python train.py --num_hidden_layers=17 --hidden_size=448 --head_dim=64 --norm_place="pre" --positions="learned" --bias="all" --parallel_block=false --dataset="wikipedia_en"
Each number is 128 + 32 x the weight over its row's rms, rounded and kept within 0 to 255. Layers, rows and columns count from 0. The size above them is the row's rms in percent of the matrix's.

# layer 4 attention value, 448x448, rms 0.131, rows 109-213, columns 192-255
size [ 96  94  92  96  89  95  95 103  90  86  87  92  87  88  88  96  91  87  91  93  90  94  93  99  96  94  91  91  95  95  97  99  95  90  88  94  98  92  97 101  89  98  95  96  87  87  90  89  91  98  87  94  90  89 100  86  89  94  94  92  90  91  94  96  97  92  93  87  94  89  94  88  94  94  95  91  91  89  93  91  94  92  86 106 103 104 106 104 107 104 110 106 108 107 107 104 106 103 104 104 105 107 109 106 107]
[[100 107 121 111 103 136 110 146 153 129 100  92 111 180  74 128 142 122  81 117 176 138 121 175 136 120 115 102 125 108 181 124 174 172 161 165 178 162 134 108 127 181 103  80 122  77 159 109 129 148 159 129  93 128 140  88  94 184  74 104 138 160 155 155]
 [121 111 102 110  80 126 110 181 139 137 106 110 143 130  97 200 142 155 188  92 139 107 119 108 142  94 171 152 161 135 148 116 115 120 149 175 121 125 180  97 156 137  57 117 183 111  84 125 157 117 117  90  77 128 119 133 101 191 172 101 179 142  96 146]
 [115 145 126 145  91 131 118 176 109 131 126 133 215  89 171 123  75 112 126 151 128 144  99 199 194 130 181 109 153 121 165 151 139 129 130 106 113 107 201 141 136 138 128  90  88 158 154 127 127 127 166 128 118 116 154 117  74 108 164 117 139 137 163 160]
 [ 41 122 139 102 148  72  98  65  80 105 161 144 126  98 107 107 139 111 141  99 128 137 127 107 184 163 140 115  57  84 131 145  86 156 138 138 159 127 100 130 160 139 147  85 112 128  88 112 161 160 154 135 104 130 151 180 111 174 122 111 181 156 163 128]
 [108 162 125 168 138 195 160 107 116  98 140 127 116 102 129 137 160 123 114 134 112 146  94 128 120  97 123  77 144 107 132  86  91 126 160 123 160 106 168 100 109  79 130  82 116 117 115 149 122 156 173 112 182  85 113 170  95 162 157 124 168  71 122 122]
 [157 129 136 112 105 112 145  91  93 123 133 117 101 135 116 144 116  66 165 152 139 147 149 131 164 131 133 116 155 144 121  96 117  73  74 189 139 104 112 140 128 236 109  26 117 142 144 181  97 167 111 151 104 109 110 106 146 146 119 175 121 142 170 123]
 [134  88  99 104 103  99 129 143 160  52 123 152 138 154  84  84 160 118  74  85 136 138 112 115 138 140 122  34  76  44  96 146 138 120  92 118 126  94  82 130 154 111 101 109 173  80 102 106 146 118 159 168 105 149 177 163 126 108 110  91 160 122 117 102]
 [146 122 119  77 155 164 143 147 176 117 147  67 147  87 133  87 158 129  98 118 115 164 162 169 130 149 100  98 149 102  80 153 142 119 113 127 150  72  76 176 100 111 148 134 111 129  95 126 130 141 130 101  69  95 150 171  64 144 138 107 138 136  80 142]
 [132 123 104 189 149 127 101  93  85 162 101  91 115 144 139 178 122  56 146 100 151 154 141 148 156 113 118 174 150  99 104  95 163 144  78 146  90  87 138 144 137 138  89  67 137 112 159 135 140 105 121  56 141 146 151 151 112 138 103 147 164 196  87 140]
 [163 141 119 152 108 202 191 150 143 131 173  23 154 176 175 105 137 138 141  38 116 134 148 228 112 118 153 217 182 129 110 101  96 159 156 120 115 153 147 119 139 100 123 136 155 150 131  72 172 102 163 144 155 136 158 139  78 121 125 161 170 122 137 121]
 [163  58 129 111 153 160 126 166 139 158  92 139 151 109 109  90 120 135 173 124 123 111 111 158 107 109 143 142 162 198 140 155 152 130 181 121 142 139 157 213 165  80  72 116 135 133 162 121 116 167 136 139 126 152 143 167  99 113 109 164 133 118  77 136]
 [118 132 144 112 135  51  95 168 141 167 135 193 158  96 105 132 159 146 183  94 114 129 112 121 175 113  73 184 121 100  97 166 110 106 155 124  59  90 101 143 118  98 109 167 131 186 102 158 147 138  81 145 119 159  96 141 146  90 128 144 158 112 106 149]
 [123 144 115 134 125  81 112  85 128 112 157 168  92 151 156 158 197 106 126 140 167 124  77 226  53 137 129  77  73 103 118 146 139 105 158 120  99 100 133 118 136 147 152 115  91  97 185 181 115 105  90 147 165 184 170 124 101 110 141 140 128 116 101 136]
 [161 149 100 161 128 107 107 129 135 145 119 157 122 110 158 144 127 109 189  93 118  93  98 158 143 150 100 147 110  83 147 147 148 150 168 139  97 120 135 126 134  69 141 133 193 123 164  86  86  61 122  37 142  94 164  87 132 104 122 150 177 170 139 105]
 [111  97  98 139 150 145 118 145 154 125 155 124 175 121 169 119 112 140 100 145  85 122  79 106 157 151 139 100 100 142 133  92 171 136 130 144 114 156 132 139 122 132 101  99 112 130 162 177 197 113 176 169 112 174 157 134 105  69 120  91 101 126 144 159]
 [124 177 148 144 184 133 141 176 107 118 106 107 123 130 141 110 140 169 127 138 163 164 151  73 149 104 140 195 146 148 133 176  99 204 116 101 121 107 145  97 130 167 130 132 125 142 120 179  84 119 193 111 134 102 148 118 140 116 157  82 150  87 134 139]
 [116 118 129 106 123 156 161 157 125  86  81 127 112 205 184 159 173 162 179 107 165 110 197  93 149 108 143 126 145 138 189 132 180 111 161 115 157  79 116 109 194 155 100 131 168 125 155 115  64 186 159  62 161 142 104 100 161 119 101 121 122 112 100  90]
 [151  50 185 140 135 109  96 126 166 136 143  74 102 204  82 182 142 106 106 134 135 103 167 100 123 126 170  64 106  97  97  25 113 165 112 125  89 124 116 140 110 153 117 107  96 101 105 119 131 106 120  82 129 143 132 128  93 183 109  40 166 108 160 150]
 [144 113 150 111 144 126 188 115 168  96 153 109 135 153  42 103 122 207 130 109 140 171 141 105 125 165 158  93 145 163  99 124 184 104 133  92 135 147  69 162  57 121 172 162 119 100 140 129 116 101 143  75  65 199  83 101 146 158 151 139 186  99  83 170]
 [ 98 119 127 148 100 168 125  96 117 157 141  83 190 197  92  93 131 165 153  98  93 134 109 127 175 117 168 151 129 130 164 113 170 105 123  88 121 123 137 129 156  94  70 189 158 158 167 155 183 170  73  94 106  93 152 147 134 155 133 140 155  65 115 166]
 [157 121 103  80  75 173 111 201 173 154 184 110 137 127  90 100 162 103 106 121 143 119  83 155 132 134 117 139 149 132 132  95 204  92 107 108 145  90 115 132 116 101 124 165 139 127 110 134 174 153 110 105 154  90 133 120  92 141 157 131 181 150 137 136]
 [113 173 111 200 105 130 146  50 138 137 162  73 189  75 105 147 147 145 113  98 119  70 160 130  94 107  94 161  91 121  52 182 157  94 166 126 121  99 171 139 165 160 157 104 108 148 116 122 118 171 160  72 149 134 122 172 178 135 131 142 144  87  92 156]
 [121 123 140 194 148 109 114 126 120 152 148 143  61 116  96 135  89 151  99  94 141 106 126 147 123  99 136 171 136 119 137  81 132 165 135 129 154 135  67 147 155 110  90  90  99 209 143 125 105 124  43 101 105 169 122 113 121  96 101  74 119 136 155 117]
 [175 162 137 155  79 174 109 113 208 127 152 119  90  84 151 116  85 105 109 159 118 118  98 130  32  69 152  95 141 134  81 123 193 112 159 105 145 164 136  98 108  83 145 107 196 157 210 156  85 118 151 137 157 207 125 153 134 143 155 138 120  87 169 114]
 [141 130 131 148 143  90 106 105  91 131 134 122  79 143 105 147 179  89  75 127 151 108 168 148  65  69 122  97 170 144 152 138 116 114 152  94 104 148 142 143 119 141  70  93 160 202 156 133 153 168 108 143  87 151 197 118 108  90 113 113 149 192 114 146]
 [131 201 159 172 107 115 157 174  87 148 151 160 149 145  94  90 109  76 118 137 161  89 105  76 109 157  87 147 116 113 140 140 150 112 119 158 139 114  87  70 138 158 184 151 120 146 132 141 125 132 146 153 141  66  63 139  82 133 132 151 137 123  89  94]
 [ 96 167 128  82 163 121 143 107 160 150 143 101 107 145 142  90 149 104 145 176 120 110 107  76  96 116 128 152 151 125 109 106 123 103 130 124 132 110 190 144 104 111 133 150 167  92 120 138 104 149 149 181 137 121 139 191 157 112 134 157 171 160 119 140]
 [122 111 120  63 102 153  99 126 163  88 132 148 120  92  86 124 180 169 106 136 108  90 131 183  95 184  78 124 131 172 200 141 120 124 145 109 184  69 127  84  69  89 104 172 196 157 145 108  85 142  73 126 125 136 151 108 127 117 143 149 169 175  60  85]
 [115 104 145 118 110 137 107 144 126  76 171 193 146  61 157 106  74 119  93 127 118  96 179 194  93 133 144 145 132 128 150 158 149 146 139 114 183  99 117  74 141  90 178 133 164 111 108 142 129 159 159 133 164 135 140  81  81 120 132 159 108 128 118 123]
 [159 160 138 142 125 121 114 159 104 146  71  67 124 137 121 101 148  69 138 126 137 106 146 140 120 169  97 133 103 109 123  46  93 131  85 168 120  26 106  92 120  82 138  84 118 133 165 172 133 109 112  95  63 136 151  97 124  88 111 124 143 146 178  70]
 [103  96 166 137  99  85 145 118 169 117 127 128  74  78 192 124 109 110 123 130 107 115 158 132 149 131 121  97 144 129 158  81  63 147 110 124  95  96  82  93 183 126 134 154 143 127 103  98 105 104 100 116 135 164 172 155  69 130 150  66 125  82 110 174]
 [148 100 120 111 131 183 130  95 158 105 119  90 133 113 137 151 135 129 138 115  97 152 158 163 197 104 135 165 165 115  87 124 103 100 121 113 175 123 111 175 120 146 106 120  69  72 150  94 108 123 206 136 153 186  88 105 120 142 143 100 107  93 121 155]
 [133 152 153  50  86 130 112 144 113 168  96 152 101 141  83 165 129 134 137 100  64 142 198 136 136 139 163 112 179 174 161 129 166 159 113 107  85 146 122 129 121 158 156 166 124 141 180 133  91 126 148 169 116 188 144 106 168 106 133 158  43 162 118 161]
 [ 88  84 129 125  65 159 116 142 150 129 144 100 154  75 154 184 200 142 174 122  79 180 127 158 131  71 130 154 100  74 154 135 175 116 108 136 113 166 148 176 146 134  96 135 140 101 117 139 202 153 156 188 122  98  44 195  86 155 103 128 129 149 146 123]
 [165 137  92 132  99 141  70 149 103 118 141 119  78 139 131 183 136 104 159  65 155 119 127 164  90 114 124 137 175 124 137 137 154 132 133 128  96 131  75 138 163 121 142 101 134 136 149 126 152 139 123 182 150 158 109  79 154 132 130  81 171 148 198  99]
 [112 177 128 125 129 150 184  81 152 105 122  95  89  74 101 136 195 109 109 173  55 159 139 149 126 174 124 114 124 139 131 111  82 103 146 124 115 151 125 136 125  76 152 130 109 154  92 135 175  59 154 231  98 158 180 115 129 132 147 109 130 131 102 194]
 [125 111  67  92 144 179  60  70 136 159 136 143 117 142 116 148 106 103 106 159  91 135 175  65 121 147 154 140 130 196 147 147 113 166 145 151 159  97  83 116 151  77 171 172 142 112 166 111  74 146  82 156 114 131 210 134  68  74 163  89 168 141  70 134]
 [137 140 141 169 107 133 193 118 146  88 128  64 159  56 128 147 181 144  77 147 118 143 162 143 125 129  72 100  85 128 131 119  64 136 153 136 117  42 139 135  61  94 127 169 139  90 113  80 189 107 131 150 145 163 128 108 120 120 122 171  96 102 117  99]
 [158 141 115 130 167 116 117 124 137 106 105 180 108 139 108 159 154 195 128 128 150 123 132  98 119  94 113 139 255  93  90 110 114 130  79 158 100 140 104 142 142 115 145 157 129 106  77 103  70 118  73  96  95 149 123 112 128  97 127 130  98  84 170 155]
 [142  92 142 126 163 135 144  89 128 132 154  92 175  86 114  93  71 121  95  58  69 138 151 139 177 175 111 129 103 146  91 151 100 145 103 161  73 149 203 223 144 131  90 104  57 146 173 132 152 108 177 134 166 134 186 130 126 119 166 173 127 104 114 137]
 [100 148 103 133 121 104 129 160  95 151 169 121 118 154  61 114 168 116  94 152 130  77 147 163 100 177 121 142 158 137 106 178 150 122 118 127 121  88 127 152  86 110 109 144 156 160  60 144 154 134 145 171 101 155 138 106 144 164 106 120 104 113 146 144]
 [110 103 110 180 142 123 130 119 179 195 109 158  73 146 102  82  43 116 106 149  80 122 121 136  81  78 133 160 156 207  94  94 113 123 136 149 128  94 129 159 160  69 101 129  99 209 171 125 100 125 177  53 198  98 136 131  89 119 113 135 114 100  84 138]
 [124 109 145 130 142 104 178 135 104 159 153 162 128 150  70 185  68 149  89 129 165 141 131 109 127  89 142 154 124 112 109 105 157 139  95 159  88 128 132 157  68 117 126 170  72  99 146 128 150 106 175 105 154 130 107 160 103 141  64 126 123  74 129 205]
 [128 120 127 149 156 166 148 142 182  79 101 154 172 168 145  72 139 145 116 111 160 142 117 108 180 170 142 123 112 160 134 154  57 116 147 111 224 152  87 119 121 181 234 157 119  66  70 119 108 123  83  96 120  97  69 154 105 128 119 113 132 122 132 127]
 [161  80 135 140  83 136 127  83 136 132 107  91 124  92 174  48 168 174 101 112  75 177 139 131  94  53 165 121 103  73 128  69 158 156 147 107 117 116 101 178 132  97 187 133 156  66 146 119 165 172 138  65 135 116 154 134 117  72  95 121 170 153 121 172]
 [131 147 129 156 124  88 111  98 131 156 141 155 177 144 141  98 152 126 108 147  87 115 104  98 149 156 154 116 102  76 123 131 159 134 144 120 122 127 112 153 152 121 158 176 189 118 116  93 120 153 159 100  72 152 111 165 148 139  95 144 141 140 153 134]
 [115 120  76 104 134  89 160 130 166 132 121 119 131 122 123 123  73 112 132 126 113 161 186 150 134  95 165 113 202  79 144 127  86 101 128 146 167 116 151 161  36 103 180  99 124 117 110 155 111 131 136 141  98 103 155 115 129 113  98 121  88 118 125 172]
 [ 93 141  46  98 167 190 102 158 138 103 128 114 119 144 167  85 141 126 161 159 151 112 161 112 136 128 152 132 102 116 178  84 141 118 144 172  72 163  98 126 142  77 152 171 124  78 112 104 104 147 157 119  81  99 210 135 151 192 158  97 162 160  88 152]
 [169 149 135 130  71  61 120 185 118 104 113 103  93 101 143 158 104 105 169  76 203 146 165  94 112 180 104 119 134 107  76 110 121 163  86 151 112  79  78 112 104  90 106 120  91 111 135 120 126 141 117 130 180 154 123  98  49  85 106 137  69 156 129  81]
 [ 88 154 139  78 121  67 152  83 131 140 104 118 143 164 178 119 186  85 148 134 136 158 113 156 122 113 159 145 111 178 130 178 165  91 205 104 122 145 107 118 148  85 122  95 146 160 114  84 139 130 117 119 140  74  90 144 145 143 148 154 139  88 125 141]
 [173 163 127 126 131 119 124 115 120 164 136  78  97  39 132 115 187  71 133 176  94 173 133  83 108 175  95 155 185  88  98 138  85 138 129 122 119 171 197 163  81 132 102 159 163 110 153  99 131 112 137 140 136 117 136 142 170 123 164 180 106 199  72 157]
 [139 122 141 118 128 132 150 159 158 158 169 119  70 118 150 107  67  78  99 126 139 158  82 104 134 114 111 126 122  88 130 183 170 131 102 102 101 112 111 137 134 140  81 112  75 166 168 128  79 135 109 116 102  42  92  94 125 114 143 147 135 148 133 134]
 [139 126 137  83 113 132 167 123 127 170 115 114 146  98 115 131 101 159  74 127 121 174 135 137 178 107 128 188 169 132 175  81 156 126 104 171 122 137 118 144 128 121  69 160  78  88 130 182  90 138 100  99 158 115 153 155 114 121 137  65 163 128  71 145]
 [131 140 125 198 160 127 110 179 103 100 108 128 160 149 126 100 140 142 138 135 153 114 108 148  72 110 166 164 172 111 116  77 112 115 131 193 163 130  70 151 149 106 120 112 152 138  93 148  87 110  84  91  41 181 143 140  90 101 119 106 177  70 108 141]
 [150 133 147 156 149 122 118 104 118 184 169 115 120 130 103 116 150 105 157 161 136 146 129  93  70  91 143 130 171 129 150 101 138  87 228 137  60 152 149 131 147 126 140 131 125 162 142 167  62 105 145  97  57 123 159 115 190 202 126 172 144  97 221 150]
 [216 140 174  85 152 132 126  94 110 121 125 114 118  71 139 147  76 157 102  66 129 106 156 138  69 152 154  91 135 103 146 126 114 143 133  98 130 158 161 145 102 111 175 100 166 111 117 174  81 122 129 114  55 137  92 144  75 100 168 164 175 137  96 136]
 [ 93 133 108 126 116 175 171 139 143  96  93  91 156 139 116 111 127 158 183 124  67 183 160  96 128 155 105 122 135 186 116  93  89 127  76 104 112 105 143 158 102  67 105 114 124  95 105 148  96 144 102 133 190 140  69 157  95 138 132 143 204 130  85 123]
 [132 158 125 157  56 185 158 126 108 111 157  94 125 109 152 100  96 149 129 132 145 130 133 175 133 162 151  69 113  87 190 114 129  72  90 125 136 165  85 197 149  96 132 127  86 170  95 166 170 120  90  77 147 197 111  47 127  90 119 169 172 137 102 175]
 [137  88 118  64 179 116  94 141  88 117 164 151 109 127  70 163  96  83 132  64 154  80 136 139 119 118 161  72 115 111 179 116 152 105 133 122  96 112 133 113 131 166 141 110 123 161 134 139 138 152 131  54  82 104  97 136 108 176 116 136 150  76  68 101]
 [107 133 120 116 148 115 104 121 137 115 131 114 163 102 122  80 139 118 170 134 143 172 125 145 138 168 126 113 156  79  57 215 169 137  61 159 136 134 157 153 108  96 107 101 133 135 134 122  96 116 163 131 136 139 154 143 122  88  63 133  62 150 109 139]
 [190 158 145 131  78 153 126 190 174 125  49 150 142 141 119 111 132  83 184 138  77 156 163 141 100 140  86 115 100  81 125  84 114 127 114 165 139 194 134 123 120 119 211 183 149  96 178 163 124 127 108  78 139 142  83 130 112 178 160  88 129 110 150  93]
 [140 108 129 198 123 100 118 211 151 126  79 103 178 150 102 124 100 172 204 140 201 143 107 126 166 158 119 101 212 127 114 138 135 170 139  96 128 142 138 136 108 171  80 129 120  81 100 173 114 113 107  76  84  76 149 146 109  86 138  83  73 145  56 118]
 [ 72 123 142  76 161 150 206 137 151 132 108 113 124 154  85 130 133  87 124 108  92 108  92 144 171 194  79 109  75 171 116 128 157  83  81 124 106  98 150  92  98 146 198 149 204  64  90 117 160 111 137 180 112 112 121 150 120 158 156 108 172 137 121  97]
 [113  94 134  96 158 120 164  86 100 129 117 125 149 155 136 128 200 191 159 105 129 137  71 155 168 186 155 140  99 106 151 136 147 102 107  75 178 175 127 181 217 117 140  44 104  98 106 134 168 148 154 158 186 106 179 129 148 132 105 105 142 186 165 110]
 [125 115 114 172 104  96 149 147 104 158 124 124 129 104 104 105 127 136  84 161 151 137 175  99 155 129 111 119 158 116 146 202  54 162 142 108 133  79 103 115 167 126  65 128 174 148 120  98  90 157 150 104 159 133 166 145 148 140  83 117 164 101  74  83]
 [ 71 166 140 133 106 114 168 156  68 135 104 157 142 179 128 114  88 142 165 148 115 127 124 105  95 105 119  99 115 156 147 153 125  92  95 127 155 154 162 160 128 155 119 138 148 135  88 118 112 115 101 169  59 100 121 164 150 123 133 170 199 155 116  85]
 [ 81 116 175  91 100 149 110 119 163 129 127 128 110 117  92 157 162 140 121 106 139 157 114 155 160  89 161 120 144 106 133 169 196 177  78 134 123 124  90 147 143 147 142 117 129 112 102 139 120 163 108 200 104 175 150 142 115 148 144 139 121 112 191 156]
 [155 145 115 169 127  74 134 119 155 182 141 161 130 114 129 159  85 197  72 114 139  71  91 117 119  95 100 122  95 117 204 114  62 129 110 151 104 140  98 108 154 126 143 131 131 169 149 156 191 141  71 133 125 145  88 126 112 143 110 140 148  69 110 128]
 [133 151 128 176 191 131 152 173 145 118 160 187 111 178 121 103 100 100 144 150 153 108 169 146  91 144 148 152  95 187 161 159 137 115 118 126 173 116 138 153 111 128 109 113 127  83 101 103 115 151 130 136 122  82 184 120  96 123  92 180 142 126 152 119]
 [127 150 144 113 145  69 139  92 116 125 111 136 170 135 145 114 158 165  89 159 179 147 192 187 131 127 140 125 130 111 139 174 193 158 112 107 128 132 139 156 122 111 116 133 156 105 141 174 137 122 166 153 157 137 137 123 189  93 140  78 168 176  95 173]
 [135 104 130 102 166 122  96 131  97  86 129 163 132 124  72 160 173 174 158  99 157 165 170 163 202 178  76 139  88  81 173  89 137  55 138 155 146 122 123 145 124 173 120 116 114 114 124 160 169 127  75  97 118 132 109 120 127 160 151 165 176 106 154  91]
 [171  87 101 116  79 131 141 171 170 176 156  84 119  87  94 168 141 179 119 149 140 154  96 210  98 165 145 124 119 128 159  94 106 149 117 125 181  93 104 145 175 123  85 194  98 177 157 118 204 138 123 105 111  45 121 101 108 172 136 135  88 122  91  82]
 [170 141  87 149 106 125 163 150 138 101 129 130 195 193 157 150 134 142 148  83 162 111 172 142 124 103 125 179  79 112 227 126 120  99 125 144 145 118 111 136 161 111 117 129 122 188 138  79 134 129 103 163 116  96 119 163 167 164  97 119 131  96 135 133]
 [169 132 130 145  87 171 142 171 144 127 165 148 172 135 123 176 156 172 105 155 173 175 129 135 219 115 146  77 181 104 150 117 141 114 104 131 117 181 141 166 126 109 125 157 150 122 152 121 157  82 154 110  65 144 128 161 191 143 126 167 118 129 132 189]
 [ 88  94 144 141 171 146 161 106 131 135 141 152 166 140 168 170 177 166 138 158 173 104 136 129 188 134 135 168  95  67  85 114 118 137 142  99 153 172 134  93 124  98 110 162  61  65 142 127 155 103  81 137 168  99 158 153 169 133 121 119 176 143 106 147]
 [ 74 129 130  71 146 142 146 190 140 173 123 182 151 172 116 141 143  89 126 135 161  59  51 129 127 118  93 161 142 107 155 182 170  98 137 149 133 137 106 148 138  72 125 177 111  83 168  96 137  84 138 134 113 140  85 130 142 175 156 131 116 138 122 120]
 [161 111 119  72 120 152 112 184 123 116 161 135 133 157 154 155 161  63 185 104 126 129 141  92 181 100 124 168 162 161 113 168 152 113 116  93 112 117 159 214 156 138 146 150 113  71 126 106 187 115 116  69 153 135 145 134 114 123 159 184 150 150 118 112]
 [149 134 166 120 131  66 117  80 100 115 115 138  78 125  99 133 126 129 149 144 153 173 144 123 186 154 126 100 140 152 180 205 143 148  83 142 136 154 115 164 142 185  93  92 105 144 158 235  91 131  70 123 109 146  90 160 139  94 158 139  95 125 185 115]
 [164 101  93 157 110 120 118  84  74 136 130 160  80  75 144 118 134 179 111 118 106 100 185 134  85 184 109 111 123 121  99 155 138 163 107 142 115 114 163 131  93 100 165  76 141 121 133 136  88 107  74  96 153 131 107  96  60 124 103 135 148 139 122  70]
 [178 154 125 173  68 154 133 123 131 108 122 216 147  99 193 167  60 108 145 115 131 155 128 107 151 192  90 133 135 106 109 128 149  83 118 107 146  93 144 143 133 140  91 125 125 145 103 173  80 161  79 138 143  73 143 158 123 152 150 174 145  99  86 126]
 [ 64  73 147 112 160 131 149  98 141  69 136  98 118 119 150 124 111 115  65 134 144 116 185 186 161 158 162 120 154 104 104 170 124 160  78 167 108 106 119 157 120 131  92 106 124 130 112 101 199 165 153 135  68  78 186 168 117 132 134 109 133 159  99 146]
 [112 130 114 130 153 152 110 123 110 218 140 119 145 189  95 101 108 141 147 128 139 133 104  90  65 158 121 104 147 120 163  88  81 144  99 156 129  96  95 133 122 122 117  79 112  97 153  65 109 139 117  92 155  84 132 156 110 114 139  95 118 114 162 101]
 [ 97 153 141 107 196 145 157 133 120 129 134 107 117  83 188 102  92 117 126 168  66 200 130 130 163 134 173 122 117 143 129  94 148 105  83 142  93 122 121 127  95 141 159 119 158 132 126 199 114 120 125 168 159 162 115 136  94 147 137 144 126 112 165 122]
 [ 99 117 178 168 120 107 149  67  97 139 111 102 147  96 184 129 176 144  67 118 119 113 127 125 128 123 121 156 132  85 104 140 144 140 117 163 164 140 153 170 114 158 102 117 136 148 129 100 149 141 123 164  78 187 153 122 183 167  63 171 138 108  70 106]
 [173 116 133 121 129 164 124 167 116 175 164 120 167 151 138 117 132 101 172 167 140 129 132 136 122 144 143 107  89  71 136 104 150 143 137 119 195 180 117 113 153 113 123  91 132 151 149 142 114 115 135 153  73  95 160 118 151 122 132 109  83 152 126 162]
 [128 152  96  69 156  99 203  67 163 149 113 104 172 113 120  44 103  80 203  68  85  88 125 137 150 187 158 187 106 109 188 139 174 106 113 102 156 145 142 152  50 126 170 160 107 161  94 120 115  90 160 134 124 138 130  93 169  90 183 160 152 143 169 166]
 [113 100 174  76  99 119 107 110 119 145 131 123 136 188 152 103 143 147 165 155 176 202 157 121 127  96 148  96  72 159 118 131 159 167 110 157 142 118 161 143 166  69 163 158  49 134 160 130 199 175  89 130 147  69 149 134  86 121 122 100 107  99 187 121]
 [121 155 101 139 117 101  84  95 233 145 118 174 138 107 168 124  86 166 152 116 114 137 155 126 114 141 152  85 101 158 124 113 107 124  91 128 127  59 158 152 154  70 112 118  40 174 120 182 121 159 108 138 130 127 168 121 110 136 197 145 126 149 185 151]
 [110 135 130 172 132 183  62 106 150 135 143 130  51  81  95 187 176 128 139 123 110 144  74 120 138 103 109 111 101 138 151 101 160 123 167  99  98  96 139  89 137 188 142 136 136  84 136 110 171 148 123 158 140 146 167 123  41  95 203 110 177 121  92 145]
 [107 121 144 125 137  87 119 140 106  44 116 108 105 158 175  92 137 122 133 155 154 170 120  77 128 140  86 120 161 152 101 112 149 103  91 133  91 127 141 142 108 123 159  87 108 132 153 142 135  86 141 220 125 137 103 101 107 111 138 198 180  75 147 166]
 [ 92 106 148 115 120 134 199  95 159 100 124 103 122 108 184 138 166 167 102 138  79 136 128 125  89 146 157 106 126  98 139 184 102  86 135  99 131 191 186 116 189  99 125  66  99 125 130 172 163 133  74  87 142 108 119 153  91 129 124 142 124 120 154  97]
 [153  82 148 105  96 137 148 120  92  71 135 187 151 104 119 104  82 138 129 113 145 142  84 101 125 119 147 173 121 148 109 187 123 125 135 131 147 183 103 175 141  95 138 168  89 109 121 122 149 200 105 151 132 156 106 138 142 134 149 154 169 141  87 147]
 [153 115 115 167  90 123 155  91 149 111 115 131 157  55  95 151 138 122  65  92 150 145 135 177 137 149 127 100 146 113 201 155 137 125 122 156 164 176 167 161 125 136 103  97 127 129 146  83  87 141 148 151 132 122 113 118 156 127  65 112 150 108 188 118]
 [110 134 157 144 126 110 108 120 152 105 144 106 139 122 138 176 160  96 137  94  90 149 144 111 166 158  72 165 179  52  84 126 136 202 106 122 101 119  89  58 123 117 110 135 175 116 129 133 100 130 139 129 147 114 207 120  98 155 120 114 171 107 110  42]
 [116 120 115  98 125 151 182 194 116 142 123 165 178 192 112 132 103 142 141 142 177 151 114  75 141 176 137 106 101 116  84 103 206  84  68 129 151  77 132  97 115 179 184  94 160 104 154  97 155 131 158 149 166 147 188 160 118  85 126 114 176  78 107  72]
 [175  63  92  75 136 133  65 109 110 102 126 118 169 126 142 126 134 128 146 148 164 134 173  94 148 138 144 104 181 141 187  99  88 108 179 163 136  92 122 168 153 120 105 139 186 139  84 124  75 155 144 161 116 130 165 133 135  79  92 156 139 145 152  28]
 [130 150 109 100 122 153 137 139 104 110  73 166 165 139 141 143 177 198 138  92 122 164  75 129 108 185 152 115 117 156 140 112  60 112 158 171 112 108  89 188 161  67  91  84 102 118 121  69 199 131 141 127 138 164  91 148 152 115  75 172  79 144  93 107]
 [131 195 113 140 100 126 128 163 106 167 140 106 165 130 150 160 149 125 166 133 170 113 119 142 113 125 124 139 143 106 154 173  88 104 149 148 116 126 200 130  87  51  56 146 131 136 150  92 179 133 150 102 170 140 209 145 151 115 152 123 160 117 124 136]
 [ 74 124 130 109 136 120 163  74 134 113 179 154 182 160 111 117  53 110  90  93 191 147  92 133 143 167 144 107 109 181 141 104 105 157 147 135 212 103 139 191  92 175 149 120 123 126 112 178 174 180 182 153 195 158 125 135 119 103  85 124 138 102 118 168]
 [129 135 130  94 175 125 103 195 101 169 105  89 134 123 122 147  89 129 145 146 105 156 132 150 199 131  62 164 163 129 146 101  82  97  49 115  74 150 163 156 125 162 155  71 160 170 133 154  96  72 149 139  71 162 174 120 117 109 116 177 155 195 125 141]
 [146 111 194 146 112 130 144 138 111 135 148 186 148  54 106 125  97 109 154 121  82 117 129 124 143 120 143 129  49 136 136  94 123  91 124 150 109  97 109 132 144 165 179 154 123 124 131 129  95 124 117 157 152 122  89 137 142 128 127 110  81 138 130 129]
 [194 151 136 144 140  86 108 123 193 117 133  83 122 184 124 139 128 117 108 159 126 130 222 197 103 135  94 102 178  78 105 154  99 118  94 105 143 161 143 105  96 131  97  80  95  80 126 139 117 131 117 152 192 158 127 114 125 126  90 117  89 165 144 121]
 [140 132 136 110 129 106 155 115 142 102 171 121 163  88 133 140 162 111  88 106 134 204 160 112 113 107 131 116 111  99 143 130 124 152 189 142 113 130 128 131 111 146 122 113  72 111 132 143 115 109 217 149 144 138 169 179 113 116 151 112 146 165 102  88]
 [139 131 100 133 108 141 142  91 137 120 111 181 153 124 145  83 121 127 179 128 174 116 112 189 149  81 153  99 112 156 128 115  88 122 147 144 148 119 104 119 153 112 103  69 127 134 100 177 129 168 194 143 203  92 123 111 111 164 156 108 144 138  77 139]
 [ 89 163 133 131 199 147 140 159 156  49 139 122 143 160 151 128 121 186 123 179  88 106 154 152 123 144 119 138 141 120 106 152 182 129 130 131 137 169  86 113  91 110 106 141 145 164 146 115 176 125  91  68 126  83 141 165 126 111 169 111  70 131  99 155]]